Weights of a small transformer language model.
Size: width 256, MLP 1024 squared ReLU, vocabulary 8192, 22M parameters.
Architecture: RMSNorm before each block, rotary positions, no biases in attention or MLP, untied embeddings, some layers without attention, local attention windows, shifted keys, gated attention, value embeddings, hashed n-gram embeddings, a smear gate, an embedding shortcut, skips across layers, weighted sums over earlier layers.
Training: a variant of Muon for these matrices, 470M tokens, 7451 steps.
Each number is 500 + 25 x the weight over its row's rms, rounded and kept within 0 to 999. Layers, rows and columns count from 0. Numbers have three digits each. The size before them is the row's rms in percent of the matrix's.

# layer 8 attention query, 256x256, rms 0.0852, rows 126-127, columns 0-255
116:551518490515488480500558505495464496479481501492542518507542478509480486524510511504482475482516466515462471522455514459511504479537505436489457558509511510509496502479511510487492520448462492475482526517492446497534480495505493457472489477549549495486524501502513509506492502527483503528470506516511502493532477493492509500512524518481504482512534530521457514507480541526487479521487484514530490485493469507502503492502531484432500470501484508483504490531509496470494482484563559531488506458507520447543459486524526531453457510515493522494503497490514520535533525513517434479489498527460489506490541516476487484544490540488474501494448477529503518478483531495535502470541528522468514509549452507471482539486483489509474536499460542506491531482501512520483479536491487
119:570499488510547516477468501499480465499512509506508534513462521500464479469529510468539460494502486463484516457462506492504509504476522477513486513532473500533538480504537530511507502511478510515488478523524474534484527568497524501475451553507483510522492502516506461485479490523527541483484529507473511505456501490539478502499530516518471490495468544489513496528484463492469523499462481509477518488487516505499472480502513540503524472483540515485514494525499518475490486494541486467496478526461479490514512506506530549519495512506509503551461465487495522482531525488535491493556536511482473476460487497524519511467514449469484470490485504497484484516542488485550477486482559532502482496539502474503509497489520504421455462455508500534466491544469548468489499499456495
# layer 8 attention key, 256x256, rms 0.0837, rows 126-127, columns 0-255
111:529518491502487515493511495490456483481487472496528516509516492507482490505517477519467498464525452509483472512488507476491495492549544478500464530498499527489490501475516470505493511456456492471489522510518461477501466494511494486486468455573559484507529473509520531481487507535482511535484517523517471478514472485499492501508528516476504482522526538514451508510504551537442472512479490523526503500480462499479508472510536499446504464501478518486509495521520509474493511491548556542505516473511519472528464497522519546446471511504507525490493477503536499523559505514517413462506482522446491501511527505468485497535484510489463504477481491536520526483465516514544502471513523539470521498544470520468480552494495492497461528479476529501473506474502520518494482552482493
116:544492499513544517498514505496494461513510492498521528511462512503461492458533550484557441492505500450478518468454498504510492535463538468538520517528470497525543492541535535503500493503460496521479476540512457541481529569505533502467463566493498509525487506516506460484504492514510528469488519504460507532472484498540472516508534488530495493472471540474514512557485495503475515519470470520487530500469520503515475494504505499492516473497534497488503488512535540478480498504527467448503493524495472502504512495485521519537505500512526487533475486479474512479525525496517496511560536495485488483458482483506505505468513458486474478510489500505485467492556500488528482496508537533499486511534478488478526506476503474444462469472506501521454488539501543449491499498463499
# layer 8 attention value, 256x256, rms 0.115, rows 0-25, columns 0-255
106:472520515485503511509493509539528519490513529476480489508467473545488454541505468506482456501532500471494459497486511480498498491490472491510563507517523514504486484520471522492535470488524523521540481483543532505479511532525539513501526478516493511464526462497531485512509520455494537496499494499515512520528459550538506486510539503479532483458517487501520469477489500465521503532496524478486521513518490541494528459513503464539486522499502498519503542487471442536493510491533482527548519479448555474554519485507503519562492504508515518530553543476507499472474536494483493489530501503494476517471511528482479498510452526488522458473540472526511533545524552475502495491546467495510480516551491490495487489528522492505480490454512525447481549475525514514515506486498483
109:564475503512447475512524505444496483469491516470513508508476479495487485503491501539461485537473558473487507465526489525461535446496501493466526527524479451482477489514480505549513503504526548484486461512481485501502484539524466538520543488545458496497465506498512503564517503512486485493484494553493494463519512515492463471499498530555511526482487463549477510523517490493489478519482503454481531532452478499506489498509523427525518509505508510517501545447493483508488482445518479505533530512519527495476461513480480497492503508513520518497502513524463523519522514467487524510485523516461556507451459480494491502497469493521495481488472506506492503488517515510510483482498451511486546475522533476472494503522464509501502495507477500535459484507467557537496502490488487
110:504500500476486555486502493507499502497468493464504481517514521527483497512466510482544502491518502504504490505507525526479450494518496508487429497495491508508451472479507506492493522477485472494554515461490519478491502511511519526513490510469519483523529464499506448493459509518486516479476507435524509553508539450525496531521509484476522462500469482502508493501489484529469480480494496527493452525483528525519554549528479509481513502499559471459526512469504471482538496467464499487493475500457474534500482469507528506503434499450501504498492499510502472500533490505496515477503483517489468543547550492474493482512465482475504572567509474471474493510477513537479492493489560440464499510476518500475453488523488530515501534524534485489542534527488478485464504505489488
116:496507530499511524484481497516525473517464494515510470514495527487442486498502524481496492523556462502489552477454488510468478520506534503473509517491517502510501482499523493466490502487474456471497544507534490460473486510457499473473470529481494484502494490515521521499531504446526473468490497511465500525496486533476511513463473520499516517484500538459475532461494480500416492470517524516580477524537513501471495496525446502489485493521496536458506470486504470440480459510503487533463504517498467502461500469535521492510510484539520544504528479452529487516517499510502561493522528500480474485500488525487538501535487483492503460494550496467541526504503504516486530488512480505497545457562548530485501491483497471550515491479537503472491498513525512488469500505475512
097:489480493510483481470420518478462544521496493496468469511510467533489475525495451512500526478477567473535515475513506472478506547496466496515498453509480529461511500489524458513463506529550534544528504523479486498457532505498483530481498510489466517513492487545494502487514454441501465475504508536477537471503513521496454513529475511463507510499491505467498521484491477514472484495544503504502547513532487507523503535546481514509500536448465504517468536483480495570473514489471499505479521491506507491487519509533512496513487499516467469481453484521464513520512507481553479576476547553527484471460489513512494537476499512542472498534514502508493506517503469522495508535509503517509474502494484463465529505463485492503491474494519525498471475497488535494502490514487508
105:495494496497530567507513452478539529519488448464533516543475505501504508538524509503512495492512546565504472478510495453475473478518497513517492495500498492475503507433461495536525493533495512528448454517531516466515592470516558460545530504500519508493511504517487471488503510536514507517512551522465513489483515516508525499484489437490512515509483482494492480461479520472499502493500537533520515488467524521544529533497503513514530515500474508473526487483514478534495493511489475509512542532446511476482474492477486491514550489548449467453479495479434534523500496509480521502491494511516513488520459508529498491466473515507521513486481498486488533515486498527490462480485484525512531506510513520533512519497530474527509488482507497468491501470474464553507516482496519
117:564475481512491529493508542571500489527516496531505543499539495500511514524506533507491481460487505543497499516484542493474483536502490497492494494508528502452524499495473518500520529440512512526516510512542500434490513543495466497535477545517537498459498516496482507492495537503547509497504483514500531536526503496481500473483468483513497467482492500500462532536504472496497517497477502502543513509462526479470525437531529494510529540526511492485530517473521474486497496516504553543529488442511468477484496519456534473484542525484521503462492520499520491520486556489490490462501519528517507506502533437512548517527487496462513510528495520526479512470495497537454470501448527507516501502486487486532517473518493504494529495453492538499532489505504512566473509538505527
108:507467455484503488490476490491486503481468484535505488526495522488496564497487511540548530516517532485514541514484497506504451497470506505466524519491539495511474460497541502479533475486474532483503502446542495518485452480559504497464460477487476463526510517454485474523469514532501517476488502538526495484521495498527534498501476494507504472556472497521522517511524503490437500492499495485524458471505481493524517559497492527529558478459528485523494495480490515498507473449486521481482491449490510471548521529532513515470486477509459496539490546479539499510476502510488516529496538509500472527495486493511485505492501553464543478495492498489502473513480446491474477475459546476522521520470516503539517464494462520471521519499485472519471518515453520463524504514507462
108:494461476486508512477465509514500484504493466492463491491537516450443491520501516545512489489479460519470512491470516449502478490518523463484489482496494454469492530481491494515473480519474536494479535506500506520543493454495522512496523496520489508551535510469469493462497505492492468498470496509465464490473498479491517539466511486445535498521502453505497460447496509491467477520486471507497479527489506517550533500532469515500543494473505521530429535545501462519459493504505504524491530520538518510467499509473557506535469480497474464513433505512498494483477488522487510487599540503489485534513461485503484504492479506507518513484505523499519512468477496478510506474499498467492495508504556490515497476489486455481560524507480473490488495520526491499546534525506472
105:512485461503471537478476498518507495492515519527496459478536522504492500498499483528465505478497508484495526472563493463501485505452544458477497501489506506517522471477485509539555544490518539515460532469539529498530516476494479464493491521463485531512488522442512503481521533492479489475533499518475464511518524482499538522491464481510545516528513492493503514468506499488511537523518486507514531518518472505507513501512459503533486578481497511459472540483493508457463469582450519494493494541497517509497505500475508476556466476467507467481479509497525480534506502519458494518544487505500496507540469512528518490512501498498500538491504460527481470492514475483455501509455492501500507528510539528480505517478457547497533487536480506518502496505470461505462562526523478
111:483485459519539523525535462514515493493508521496524512488506516524474464493480519519477487510488484461533473501518473477508497509468471501513492514548479497512541506513444521537470496487517496518524490486490512533484487464503517463468494573479523553579528490470504531507490510498501550483474472468532452493491493495552509563487504510504538505511485467501539511493533491474508471556512525492551565491490494500491496463502540446520489492462498530499490485521519502473503434530518487531465500512503497498530512509489515519526475466490506513488505470555498501520447450505464473458457489510544470509434492514496511482493501527502547510484507498493493505511458484475523511496495501485479531499485490557501515501495494472505506512483496528529459539488487511518483502491512505
103:533538495502474456460479481499474468517493510495520492509489492536494502501504492471512525475521512493517518529511524490470505482527514506518478525489533474457490537481500467506523494459469536495482508495483508492520460488507493510465517456518494460452502547480495432502524469509436485477492482539509523529512494503524480517531437513531510484521478506503450528515535483487443535513492542516500469512473495452474498531510486522484515514513464514475525545532533502493501499478508519500477423493466509547485480442541469508506510485489514487451472539501539516464548499495511522452497517489464505482541537468473480502486456450503489502569502502481489467526515464534504492462492504482492517476496504464484503497527492496490494513532526491491529523493515501523496515470517473
112:519561508491477536509537535505507504542475486493489541525537501520499529449500518511543513509515528529489504490503535471496499467531514470522498505528512510483476475452478500511506467486542462515498447551490507497506513504492489479500509510491552476499520477452522502494531483508486475539462491494468492521452539493480514490449492510507533514511507460504485486524470490511489473534516486478510476515518546472468484538498491540536504503484482525538444452496505548464498472509473482485466510488508492535477569496527499500504494522513577491488521466478509542510486505510505489484498533577525485502479498481498434529499511537458491465532449467481494509471486531510482536500509508480481507516509493467493505489489490542549506519526517516512492523496508527527528514476499478
108:526486491487483520540479507489491506507562506483546508495532519505528510488523443460478478519504484479504473518516528503475478436525498470526499509517509504512519485517491485483505556535544495545487480448490454493491479516493484532520538490495536523488498515530513507496520532511515490497554498482512506478533498529484520526518584475499428476498493500467507505491513473516494501466506510477461514501489506493471457495464537492538491481512549490514494468487524480474484479503508478513543486506527503469546479531489477495512478526443496509512502498523503455489518504483510542499514476504489540493495535482511531436490493474477479494548510514491516458455564479503488503477503477466485477540511517516523496467523514530496489499500532463508519476493498489559499540548463537
103:485542529463531495486489469450435524514514500485439546461459493512472517490514517480506489478470490523513535524478504507511490474506469510481525499512476505485504496492487493461521495506495464524523477516475491505525445480463574518492509514491492513510471506498475505544542469545493522502463528439494491535506507514500521514490481501505496471492533500530512446524519501477546510513525479541455516505487514478453503504476530452546515461497476488502488522526497481531496534468529477470519482529498516505550502476489501500528520483458510493516471524530478464483492503507532462502534511486481525481520525506508502506494497499488503462526501484581462528481505499490540545487554471490502462530525489511521513518509559509517468522510504490446452486480526502484504513493506521
101:499484485487474522545528529510512518521480512481531496507487514477452484522527510501487503502501489483519503508461490444513503518526473536501522477502503509480500533528518479543451460466536506524458474457494518477491513499483479480542456516470542492474497472505467478480522555498454455494508506549508477451494515483500441484512485554463500547469464487428517495574490519513536531490502463459527518486474496514473528506480481510481477496478524482540574487502443509494503515510524514533505502491487544490494491475526484511504528453500483492525517482492496481486519488512504524486484524485492503541493479499542471492510526538465476513482503484498457506492520489484518466494529512502527481432477494485494498462495516502510478519476500477524501474472520488515520483540516547
105:509507512505511452493510506493479488490485507541516533474469485495522516547473543475485504528537506520458495504508438512537504517501496494495499453514519537426481471475494474481483497433479474498457515514528504502573502466487507477500480519479475463485538460516501522501465497492486482485513485541518433508481488463489495476513487494542499483478534472541490500513497481484551512494486541470499474468525564505541518447513513493484465471469533545486499538487528478505493486510496516458499474509486490563497506513518530505493476533437494488529525498544536492548479486470511458516461447533513512538494491509487500524472484494501493524474515500487500508514507522489503508538484484523509496473514489533499528491492500481503543534520461505511482474496470502503457492468492506
108:530527503479486523479543474505517511501498538499509520488528493488475537500481472466513505498502528501455501461538487495537469493526505496487482502469490521561483475492478557473471523500511511472488511485497525495507456486527498538504487540531495501511526493479499480506514453462490472498516470481461505505479479516463460512479507527429500492514442516454538513519501481478480521512494510532508509499475499531541515505454473496514513569536462517480490473535431508490505502491486505546508500476477503501450479555474463534461484524489502512492471534444512520510494524487494538533522502491490458491515480499515489506496474532452477494488506500512516490489532528522507525471508522502484545505482535485485465486506487489514480528494505526499499409506511471442499503469540470
106:479508531475571569506487523522492541504512504439439486478523484499499507510538475525531517476488480480518523492538517496512497523508498481545508484542510513480502527491534498513542450476534484480496538472522479497491530522487555503472516506488522540497459447492513518498480494475468506534475496520528473489535503513510500517510562500522520486495499504481511474506498527469497470556500546491497526473490499474474486506500511514483505483470507472527516485495497489503483545508513525509520463495474508473519530514526516537468466512443496532487528504495475513526445485475499488492457476476502488535499509478477491521467446522525538492513510519538492462489465481507508475513521500502502490541515511497513464542532516546459437529520474515495487506473555480484479500457463494
121:515454493472465496491496461522536541470511534513458456510485478516516488509473494487498513547539523467490525485479484508534470518510508492493529547521501500496528540504504491546484504489487487501499524514490500499521443468489471468536468472480516531541509510448504543515468504533457526475480505489479531466500487488537480529514514507501506495470467493469464549488480506483489480535465462490502531511513500519525556528503468531532524498520526536497500516483474533498512525549478532482501467520551520494478528487473484559479518475509492456514546519524448524497502469523498488527492533446495529516509450510521496510483544513478533477473486459496528485455487482479551501506514465524508518514516507498497528459521478497500485455478499471507471476501485492454477505493541519
104:436502489478531483518498536432488472516461547510466493500552535495513524517492515495575501485494493547472469484544484479485472467468468475496509480532495480502518486485510506500525519493495511503488496480437522518457501516489510513514492494486532483527497522505520468514520467491500502461473525517493497565493501471480494495469534469483544546471486521490508530502495469486529462489551498500504503535498493510501476496530504538497515540506499495484488447460503446500525494516537528502470502522491478499490484505472511482484545531502533539465483515453549465514511525494537523492529540517516518493523516494490517534494505529480540479498521467525495510525476474497495527485553516486515469498476521486523482496512507515542456504466532491516549479509498469531482494518465570
107:530484547498479485514477505516501468497521495502552491458481497533545493491466522503478501490509525501486550485481490521496491534520531491507469514494505510500467511518510469481481498499461437477535531477498481531451497538509474490519485500465497454434518435499491490503500498523438461506490475506514501490481465479541483492514492511455504442520509479446479516532534505470525501481510500469507491514487509523534492520515514476506514481465496468519501520492469504508517487491521477442493453488499488476480470524560521470503512482547544483482540512470513495485516483572506558509476524481498537447514524504505496497535550484466473531505506507495500469526517493552512513488479544511496510465510527471503476505516479507507490511523516505494473459458480543479515475503467474
112:526498489508478493463494478510477482504488514493467505527503510475515544509521513531450494527482521461491508522516506492518435470553513509474503517476521508511470501462528504504504483501522461517496504522506536455497510471520456496514492481508505506478474509531497493453481485489499483512502510500515496499454472508456531437500537521493444487543527488514503514487462479510539507492474543445489510462493502470468442454446515504509514469487513510478487487504565499528502563537508468519482474485496469491484470493537468517500480542476538536523531507502492491525498524514525502503506435490473503527485479484513509509524514497484470511500542541467475495464500472465531504517473475456513476500546484540487483543501525477495456534482548483451539490516509485499472507521515508
101:490514514473470514476490488500482492501556516514517477512530462513480479512484531530521472506474496519495506459487482468492500533487500506475467497521543484445466464477534516509527490486495518460432482462477524500491502541549553498531514491547510526505522523462514493513477468464461507484522473500497509514481502501512508532529486505473528524481549505457511500495505502495508483504517527491510535491525467472507562508473476511462463527522463498484506543497478455503500527508501576495503464499542488482480520478516520518530530518527503527507509521497532550480521531492502506494490544502500476550490509503500475517498499505500502498515445463457499542516515527551511478535469502562496505536501501503474515497517510546517453522524444512515508524471493506466503453480470539
108:452520485457515505498507461473496523474540459505510497492516513509520515499489511497507509525467523485519491535492538491505526509510437459518524524446501523513482526574490519480479493505482496470491504473517484490478492533526542534471490499467509505510437533501526488511496492486523522511489566499514531499524479504474493533498493539504514545496517519485499472534488481510503496521556493513514502537479478485487522541504486490532504494493491464494518496488499478486489574530518526516524508470502506499557525571450508505498486471528510469514520501471520527478525535535518549525438499500440456477566513526532480488520546525456527499490491475487501499513490521505470486510519495510496517521467536473511462489530513489529495471504476471497509492510486562514529478513497520
113:484493462490500519519515473485491489484518501498483504479504484499482493474521486527537515490509498500555509528501508483533508456543511507537525490516426482503442495529492523469523541520518510466512545491483503508476506521518472484483510508549483478489520493510498488495489522516507499462505502523490519512521469512528479480530546489490496503492505512476477523470456519531483569479511478507539499491512533565437441499511432499487509553514501509513483510481469487514481547529505506468507528489541512535483526514520508474521480511462503503541458518494475488508490476517462520517536499567531488475499490520469495468523531483461497488489524567455529486539490510518509475491500535511504479448472497519501470507460464497466525481535484508492458533492533503528514536534500475
# layer 8 attention output (transposed), 256x256, rms 0.0925, rows 0-24, columns 0-255
093:526513524529504432505512520514488536534466487470460504497537484508500516488446506488478550518476518474493514496545535495508541454489514472464541493460484504500524493468521485480489542518506501487515464499503563502488542508508518519477489522489515468527494485465471492462499500452473521487490498527504517490525462484507501476501537505498491551469526522504503504465495496517539491550510532551474460502540495510521543481502490506521488476523425464461504495557488468492461487505475494466520534537495528490502559506511475513538544469484535515508480524496491479479501505507478522474560499467513505495465525519469463529441462505480496494535498505506498491464496540484513490509508484500492485482540540511493506488473502481534489474494490537538524519493517470498497494477543510
097:502491484490491494476502473477524484512503539502522471487492480494504486514467486521519516533500489456495548529505531500471520484524533495488494498546491462518468455518524538541490510533478489486472526562485509513489500513482550497526491489507511454500445522508485516458500481486472466542522513521489495453514525489489493518472515484566484491447484497557494509498509460488483495517490519506517518491502503503564507517487495498518493489486512499559495504451547489517465515467500478524541494479506506550495486497529511464445553477469517499516489536506481536509494520504481517493494470490526483479528478492499497475490477541484512480487534536515453527515499468495501499478508474511506452495559500482502444538448496498417522498492536467532481525475505503508526525527541470
105:505478521520509466524488468501511448500523489509493552494526548501477506476531531454484461499514482527523477486513525504495481494456502455554468494486417564537486486503491516493479507517508536503462485510505484505547491522475474522463480482490528479515499496460496513493502473470468476469501497469501459469485519474460543501463510519450536526511488477476482466472498517503501499510496506497483509504507490478506480508534495427482510514468519503510485477541496553520528551489467502494505509516480558505491534453504476537489504473471497495470473495510519467506500514507509504510492527536545486503522506475469512477492491498489522514507519519509480495458532497507465510482497559505555498531483510514516535493515462490464506452535480481523459472497494503525553475550516532
096:528533492487486518483496515513447462512492496502469477518488485492468491511498512489513513501526528486513467500478505474507502520475538541489487522484511484492513490507503480458504494476503478543528466539476546514496455524452517504527544468520494491512549509487484546497444473507482501514484465486514449523493487555547514479527508508561549517528481558487497534472496476526460509514531508504461514521492525434464474507471499497496560524545496531483477464528522514527513517522476525495471478452473500504495443485506457522478477473526543543512517485505471529500477492474505499505502506497527493500513519533487517520485529473483494451497523532494491481473479501496485525529495512526511481475499525546541453525480482462473509477470525468481514494506507479514532529485451525
100:549503480492501508530479500519524510463539490477519528513482511444521530494512465485529522524535525517489557470534519454538529519521496456501513503459512583495504515578532487481516526507503524464522520527509530473547500521547467493528494512505513485568505476484520507481504487479476505509545495523492498537516474455459524493518512483487512512519510528503487512478499451525512494505491485479504516496478528519520502484513521483498510428536490550523469522471476501526505498499508520478529492498499518501456511467519527473488482511522526478497498550466512523481496468492506503493454524474490474479511515516513508538450520469506490517517498524477464500507498497525499467530524484467498480551487545500494521479458458526481511497477463479502520511524485565477509531503493471
102:499487436536492457457454500510468497516459512500549537489506521489515472499548506519508497484496507529527494489515517541526481498508518549490508493457536473462460499498491504541451499547460485505473475525431484468519546492518510489453500504498495473505472476484485492474514535514483495513501538475509505508477477510502507496453500551485566509500488539469510535487490531495484531480504549466486514491500490496544526524438519469475513489514489455490546512482555506533522510475518474498528550534507505502540477469497531456453510518505525495522495534494522481516492495506550529504510456473470531492508514495480517510443537485501478486517524476482510482500513515478483505504469500515490526509464506490480488508486527516511472468554519495493457491522515482480510503512533486
098:493496521480509494443501529484527475507478492520486500500528490499524504478507502502510513469460523540561509507542547470462466581504529488477496468526494502475507472473550546493524490507502519481502505534496508488517536445493492520513523487498511517528508526488540495482482498517545540465453466478506533504504473488497522496528470466456487474488488494487493466515563524488525534479487476468522487513492469493490499525491499515497550462552493463499512521512525495489530550506512531500539442479510510542469484457516486474504512497496472477486522527464505533504485526438523474492492516479540501549490500482500488490539521547499528498485513464515480490516541488471470453460492533467512540524519515522504495499527526517541532504518493476510481481481480458494517512522515526
096:490475482490463502506505456517439476536510483495495488504482539544524512497494511494540489473501461520503508539499514497527476533457494482502456481496479550461504503495520485495509515520500490478508494493494526540473425492490534536467502512523509484506507485479442505523521541503476506477512464508532525519489501470521521529536438477541455521492498518491459521526505523535448493495525552496471486511482519502559503511567503531515472465488499503495499485446488515508526500513514497495514499517537516495494502496513525498553488493521479481478433524492483528512499480487495486488489507534505482483452497500489509527467512477456496463471494552501488560468497507512486561536499514524505476480463510475501493533546547493456491498509553511515484486453515515487514516486512510
099:495470509479521509496505501497532504530538490469504498463544497493474416469501495461523506506517490448506453497497486495490493537472554481497480504498489475475500471529489483512484492498501512499585506480509507487488512470473486484493504527500516467540538503497455504513486495506497501542498481557503547508461492483501536490476474499519542521473465482533514483458514513501536508466490500481462501523478453514515508498491515498546433525493489542500511480563507542497522507516529482485508547480526473503462475500505482476519515505497518517487516499470566473490518480505506496515503444472468495496496478501500519515497484531530534505463479423532527486477526519445538526534494484486509514512510464510501464491488504534493445450503526509495530476469508508503505532497525508
100:488472478487501467443480502499498512537506457514525482505492463496470476502482482471491515528479501511522565479518472500455484546481543478500500506453485486457509510503516539586485478537510516535473473485482549487513448483513454498519483493508496460484512480526498478508505527493490483490530452484472498497480538544484462499524477519542490488517506483484483480495500487485486533535480480537489512487500458433480482528474526534482512516471504536507484482473479476513560504485502465489537513477495555490495516478492542530471501535515482522480484501501533503518531500495492484465464461518479476450525488493497519524478510467485505566504529495518477474523494464501490484510481513522522524517527515499468480500477509471502532468480465529517513522474529506497439518533537503
103:493502547494533479514465521531497504502539518517509504514516488497524524507451525523539521494493490502493487509458486500511452510477487520519534528532501535539506518510496499507482433515531535469545510476483514506459500511486519490508489520524491474554504533491490495505549487476503504522461501494494435491483496509489520508480517534501494488523482495467520475546551534511508491518534534476504496491499526470488471478538514475428485501479543483477489435505493459488480536498502512481529526484525503500487520495570469490482492509463492504516473502515564487510582529539489491508488513513464525516542505537496482488489479485510486508478529491543458480492487484480522498485498439467459534500506512549506511526477525519471468521499534523514487537544503530481535506515517494
097:507470505504467478498466519499549479532504561505491472478455493483518473536496526497492463529514478544496515526516488485504495506524501506509506509520462498512506515508475525470468496485472507474492508475491485527475477496533441514548500477500533486480516532474473465547509491479467498496517511493517499496497527443502492534565517493519495436507455493504520501475502510515496507480545497519486485507448433494512479464489548502536503567496531469470449498501488524482512504502494497488469480526464464507451502484482579488514479494493511431548482511475541484489462484465510460481541508470508499422478507506493513501535466488502502491518524465507471493524508526534493473518485511473475495505484483473520502500494499458518497472522493502517511531483494477537510492524499479
096:500526459463488513517539525502514515495497508501464518506511482493497496427533445508536502432513478503498518459542503492482487475514503512512522492478476517519490502526511533506499478513538502528532502503500553540543469532494525517477474505513488500506522494488541474452520492486500534489484494448490496481485547482458505472512505502451486500516515494511520513512490497455490499465544509511485467502496470552495510526516484474481492517511536537474531480513458489555496456504482431467518524485520508500505503481579503496506512509540498499454476436532523487485493520462519523481474513499471436513511513487458501543494479526515504485513515480479469504545527493480507523476482458513490470526520484502532484460537511513516506551479487480525515511513499512514516486463542524
102:511478514506504468461516504490484511486459514515504515487473518469465544540534532539465511484505488495537523500445499490512500508509456487558467486501522481494505464492494521499475479484492457469532519510497542515483404491503512555512514501496538503492511505513514505462473526493508523543488552530539529490484481506503491494505485487462505517530552449496500490497530474437519468505522519455461535507556509516475489524489491498460514476462556519524470501505489516474514503486479491545492521499491548482442459525487492522488493527492522567491502514478483462496485446509508478535476495482480497486479492526509485524487508452520503495502469500471535510472503522511480487545473483496477479472501498493508496482497535500495448515523484478515538477461472518508473523507484489
105:511482513497527497512502480494490507521464479512488528554472491531524508541535514447508474495499479543484552534490539539542500454483518471467547497520525527491500456525515488518508534528478520474519487519506512534480476457514524494540477491485526508467489501504537543530514483505451498517504425521490498511509448517483515472506472500477471480517545476574528467462502528479499499507502534509467487492466544528450513512509483467479484486502489531538436503496532496536514518502514511483487511491474475476509507460469488495510509513502505495457482493546487478493506549489534489517477486492520525488522522523498497478544506541496499516521501508488488531497521520506515506493476559499477457490529511493519460457485525500522465434526525509515496464531497507490495520513517535
100:491505526476507514493465496518494496483485577498520498487513521474465515479529495495502455508530499477540488481478517531511518508491511525525525522524516491491503473510506508473500546471480483499509505510454550493518525503509520470466489496527509489474512477512507523523462530508496494496491507556481495559475487491489472515527471538519523498521495492461495516520510507495500529568525488468500514467494482569500499513532530531516469542520480473492528558435488477471529518501503515489530505497479549546439530460502474572486508482477509468476509524494504470503532549493500491498493507520548524482467481503510528497473437530496509493488516483480539493528508520485489454504481465521547480484519469520514522533513465466487477505453486518476495479523445500468498499463499482
096:534526534456513528486503475475475482499471509520506486533543540508490504486487495472500484455496504513492560500510496518553499532473485542533514547544495533502470517523458479516468501497508443502478509472480476485499524515524504534513535516489488484515486485486508475487476469453481497490504503472475466490486500506496519533499507515526485438515528461485540470503495479522508442519509540511502444516501496500498490505499535507487521465528458492524573494526498505555507476498509512474511480498483470495491514508490547492521485499460519477539498511453519494499536477544547512464534497539476537540439490518561489530531522524472485531501527460503470475507498466483520497451487484505464510491476518510492540509462518490487514464514520527494496509496469488528506533485477532
102:470481513555502484477469495495471515486513498524449516479497472503480532491471487510464570495508529526480533519534504493574505530515516541473492500528465526472486476481457483496477509475470473506496508464467488499483506470457515449496539506508521479501508502503521508491486519506499480498516505499438526482501520498495498479520529521469512512493472514502467508450496522525464522470492498501458506495527506515488537525472513512498436518522518481504465498481494504549509490500493463483482489502519485505515532502503533548488492516471464523454497534479454512499520529510508520457461495472498484500471474494481525520494526495507517443448500549532540509534490484479503489506525507488486509554524507528530510563517431504507490495483510565491492522493490490495529465459519437
096:461497464508508497488486526499460514537521497542477467484540478520512465488505494514435507501476495461548505536492513487502494522499490529489498492540495473494556463537475522505514485543580518544453530509504492468484500481515510479521477518519518506497504546477483471541501488472504510489495469524483468502533505481451497519514506542530482472482509527531449499500479513528518470535508496501495498488517437551524510509511537500490503466425518514517529480475486488494469517491496511511515524496507487500517510503481503519517479516497447517452474527531483504510510526489457487470436618489491510483491501480492533487500483502506469499480513491527528503488499496501509501494502476524505480431505497476473504472496488550513518500506490482501517492535505467486497452506523490
102:528505488464482495526499542496519521476518473502471499505514511499523538498524514537559489510473509486517483478462514433469487512483535497538515476505489532503514496487490466535494486491519503477503419476532503522528504508509492488520511503544483484514461513499518481537516514544505479510510545499486526469513484479526505518520490516545507465434506513538486556496517486499509496518517510495535484540507459515529487456544479520554506498466527494485483473493450480514501509522510544496513472519481558494471529493459523505495536526497509527536500510540471549514526503474549474473475489495553526505514518481485495497469547469519497485485526533507547512517501510477506478478498462543495473497524479528499515502487522491495477474533486518480495474502569504491500527437505543
099:493522509494496499509484482539533505462505492516548480476493489493509484490515526495495490497479481488477503539487501471476464480509483480499464525505519486456497512510485491506490501477547496497495513504456478490492478460475474435483528527476533492516497453461501467492483477521466540498508512487491486491574548544532489550475457461526548513544522517524498530529486531493528478483490510523456509501514522479461459482501525490480501478505485453537547534489500506508519470502505505497532496481526439499508515502495509585476520481548539435531490499529481498507455484478518496541501523477528495499499511502517525508509484479487481472523520508517512556525482491499535447489502561483470543541503489501491507456498528524488497518514473482529486483504545493490501493534494526
095:467527491517456515509481464479500507486493473493506514536503492473504547493456523502563469506568504493490488531503482468526475449550526494463503479535502448468462492533473530517513519499503512537517493490470466496510468478510464478490482512464523463517506557484497473514471458533517452500531469498514503450483501532498508459527475497470503507485506499507514509498515520482498458537552476554525527467519445525495494476466540568501539524507527508501489485504510496468486526511509486499495486499508534498501481469504454493475472496491486492467520546485484541528491481468503506498535532519481488469500473513524495474496532524489463553460454531484493498509489498513477498517481543491473488512499465487491508522516491514471479533520511491473513555558486515508518526517495506
096:468534519498487520535533528527499504550485521479550475473488552470514517496530498492487522522522485489528507484545501489533446508519457541496487492487503471523521516497487505497501497533481528546545498517535511514492479458487432526502511497502517510501468519488554503514518470526500448481507528520501456520468503517498519534526509499541500476457470511517514487538448471444506443517476556459495476517528499518491481461458511487510498480491463495495493459508497498554471466469462491506521504501513501496485515485494505492525473504441527567519537457499451526528479512506503496537532485514498507499519476539517519492500518487515516496449535486495498525492496516466457478473508501479498478478520526476489501487541488504542502512516476494550520510462490522469482498499531512
097:501533495502489479484517489524459489536496530488512503460486477503487431483505512499535549525519506505484514544516499470478491528498468485504517499471528513533544505502511533492522506502478491503501522516497506525535519508469491466524506492504580504494479487467528541492516488512564500514502482522477497505465509492521502505537504492495528536526475504521473452518530519520488509478490513505543476486482526493532488519557524517494511538475466499488494460491499464506486503554466532501495465471482487504489533536531489524505518491488466509536508579492484547500518527496487491501492461501501529518515505551518512484482518564519513509577494479480482496498486525496525524460495473535484498531453496483511543477523483510484486548526486567502543461489506556539517518512480506
110:510469541534504502487468560481496536479482490507496524461492522533505508525484493512438492494509520513516550499522492502469494481544470496521486479509506525523481530519481479501434486521496524498509491528507563479483542488469485484521505493465515488492512515521469512514483560517554551508538579484482489462497497511532482464535493525507510492486484473463498505554488532517496512426502486567482497449492492457539549505526465518498491515522486526488502493477527442515499504501514530519534481476511490494529519489496473522438510511521476547497501497488495493472471483508491504493470497520492498494480490527501452514458506514501491511512506500522478531489518487525478528512475455503484466518477510515472474489549505443477525493486452497517493522498477493522522502518507541